config = dict(
    n_layer=13,
    d_mlp=256,
    vocab_size=5941,
    bias='all',
    init_std_o=0.102,
    lr=0.00729,
    lr_head=0.00962,
    grad_clip=1.0,
    schedule='wsd',
    decay_shape='sqrt',
    batch_tokens=16384,
    z_loss=1e-05,
)
Each number is 128 + 24 x the weight over its row's rms, rounded and kept within 0 to 255. Layers, rows and columns count from 0. Numbers have three digits each. The size before them is the row's rms in percent of the matrix's.

# layer 4 MLP up, 256x64, rms 0.118, rows 214-255, columns 0-63
089:109097135145116151113134176165109174091133141153079104151154108115150086112147111137128149155141133137114167121128098143122106195142118107102096137105131130100119149089146152121165121132136117
091:169126152137120123079103117154146156113120143106140117135125054160110134109101151151143087128142099129171127161146087145131158120138129083124123135166118103151115111119150165115113141100148160
093:150139131130131128113110153115117121100133167130126122138153103097134110123135144171158092136101135142157086104076141142096144146196145120143120112106116144115151165128143122115077124135143196
100:128077097124142158147086130098112123106151129167132152151132129114125131133141111137168062166122139115091115149117121137190169087149130152132136105120114138160115125119162126128078143116126129
092:121114065152118135091132136133106119097146151152100142129157131130158168104098127106118112117097120187125133154141149113116171152108088109143093134114125175129148174152135124102127140110090117
112:140116150182133156141098120129155122095125129163125103134174158129158116103125138123171114159104151126097099101100137102131175157164109129118164097103128120133128132105170133093108101137102093
108:094129118119106129135126139136123142069130139152114135119159120087107188138109077169104131128119152107148094069149142134117145138148113124151173111123160163117143133105142163125120133164093129
104:137135115135129131118145129141154130093139103122149112139120127186095123070111114125142102119129106124141157136167159153094143099122113095107166156129117136138097071158186133130152120123152082
091:086107134129115116094113149136121124127138116169135120131153130144123121130135165119121097096133178142060118158139130130129149120133141096164172086091175142123106136165111121119178116124097098
106:107136108170134138089119111120086134130149124143102104108196091164115086153137127128136107134123099095091129106159135158130148140109120123131180137142149172099155107135150128082137132143112124
106:136123070144141170161143172123102140132155110122152141147124118111105104107104151133137074128172115147120157112112132174117115123109104130123142092149152140111163085156120134110115092080139145
096:094143148154108138134139104095081146126104101127110116158144138157139125104164098170109084100126147134094143125132157139150081123153134129126136141163128154131142146170091088140134107083171125
116:130101132158159121145119136132126111081182097122105140124150130135141132091114141143118126156105100114117118156109146083094093119108171114108151152168091122128169153081153155153122147154136100
113:126107123124172113143118088137082136118134149125087129115123137138164118142151123120143135182133112177124112079094149164143168139099112118124161094112163169124134117115135127113145077120107165
111:100162100146105107097107121126128093147072139101119129101093105140149138100113150152125134111152136098133134141131163143188160138106107132105136132148065144160113108121114151143144139143117180
115:081146162157151145147177118102162134118090121104105124124103172163137121088094125125118108123134119130120167103134152147092123139113157187099139140101122118132097136145117112129162128113178130
097:098137118136081109115125169110115116139099152101128099117086107163125108119147122139098132161153161148177135131145123152095112169144160110141164147086130116169145106160106124119167124134099102
103:121150160182149142078126105173147079133141130088149112118127103139153132156161118113101119066143117111141126114129126101124145121121142128104120128144105133132136193162088148122133127092142119
094:143141115121106128129128152081098149121176112118114135150048129121107141118112100157144124101124158120145114147134120102165152101182112153082138110142111110179128143136117157137101146152115120
108:146116117155151107105102152175093131101136114150107084102106151140130130134124163125149085093118155104125157120090162091142136143171119104086186143118108147141119128127120150099131167137134115
090:130129121125110131100126167161116130110162100122152120141175116151122130157114137176174145117109132170114115105105130046159106127115124112121114083159088120132137128142171128135147114118134096
105:089114118111117099174147124097131120116130076144126166143130149140101153148086140145102118131135099117095181099117150181109152117137108157089148172153122132116110171160118130143126146124118135
095:103157113105144106124168106121139114112124168081103128146109135174163132117149093095112095160140158144145126139155141124121104089112153128097138141139097121140072122144116119162136167120179111
104:102136070149125146123165118127122116151069151105107131187082118107151126091140143136118142126154133133135135169076157122145138114138095115158125079153116168126138129132105119159139111134135117
099:139094099089084137108171114132118140160131164154131133106138133172125146138127105127140134145113097166112175118101159078161130154149107135120088096117127100147126144102102117150170153107136107
112:127115169127146108170094110123104132151132104122126159141121133139121176109174106133133120124073153116153097089163124116105122150094122132071088136131103097179109124133125156109136118154146117
116:144126139123135100186113103107075117153109130094128132123140082089143155123150180119181104136139109080123129147095111126116115128096133101140106113143119137157166156137126142149125155163146102
079:102143088127129119095120113147100162081100138152158095135159106110163125115117109122127088161117158207151164118132109096128164134129135117158124140124138128133109102114134116135123158076124128
090:122173141118126134062122147109143125125127187130128128096078109140105140132088148169147102121130127138186153154099155135135133156141095108151142094143133164148146131144111095125116139103110139
112:159147105106106114148162122125115111120092104135102163106125072136125119125101128174121109137125125093175204138159152137134159107112151106128149174130137093103165123114114126134124140137124104
099:127120130104148105138098151091083154148173122141088158152091151107136109137192114131137126117113145109104104170100115133113185122125107130126166121130137119146116183114132133146101132106115156
113:095123133131082109153099177134131118082146136144076118127159132121119136116140121131153135151190139098104062131143122118099147155159101099107116122117126160109156147129146117133097150129158113
107:122172116139115095059127138125137128082146161106102136127126130134152161152149086130117121151109111141143122086104138108145113139119140128142084155151138107162155171126150120163150147082139096
103:129109118159092134112083115138109137133144100137124127118131078086159126143157146123111101155120116177122093158159109195116132095132146139118098106131099097150180138140128108154143118126162133
102:108127143096102127151132170124136139098083114117124192115107126137113129137101106129179110111099119121111168153122176092137115095162134113138135128093101152142100137132166114164137169120134103
101:087114152133088103094082143143118140100132133147132112108124110098143130153100130135160148191106141156108137161135117104109134149074118176104169145110116137151148150153158127139155103120107119
100:124124081107140058158116142108152161118130123155108124109120159151174128111152144135189101178156148136116128094111127120150109131126120112141129142095111139124145175096130128098134094113139105
101:163092126151152145129130173082071128087136147114123118111133130145152151114126153151126117124114101092098135153119130109122104127116138107124152109147113170126171166105097144187097156157123127
100:149119118121125090134117090137120105103102142183116126104181130145080137120140143187113109146092143092104110124126113162153132150110112120134121103165087154178112105139157137129100140122125138
096:111118140145116113134139158121105132076112131100122101138114119127178121131117136127088103132147131104105112169109117145159118151149101131081125168102177127146178112130098148118199118130148137
093:122153154148147137079127118063137142124128110112141157146153134144135140108165158111159120119100114139114101130094108185096141131111093086111161135084134129121135118182117129095117132133156103
086:128121128119125096117143129110088171138148172100141088128107085087142102144108137118140141152131141145144158129090138142130125106127138116110151112143112085103148194094112171167107100097144124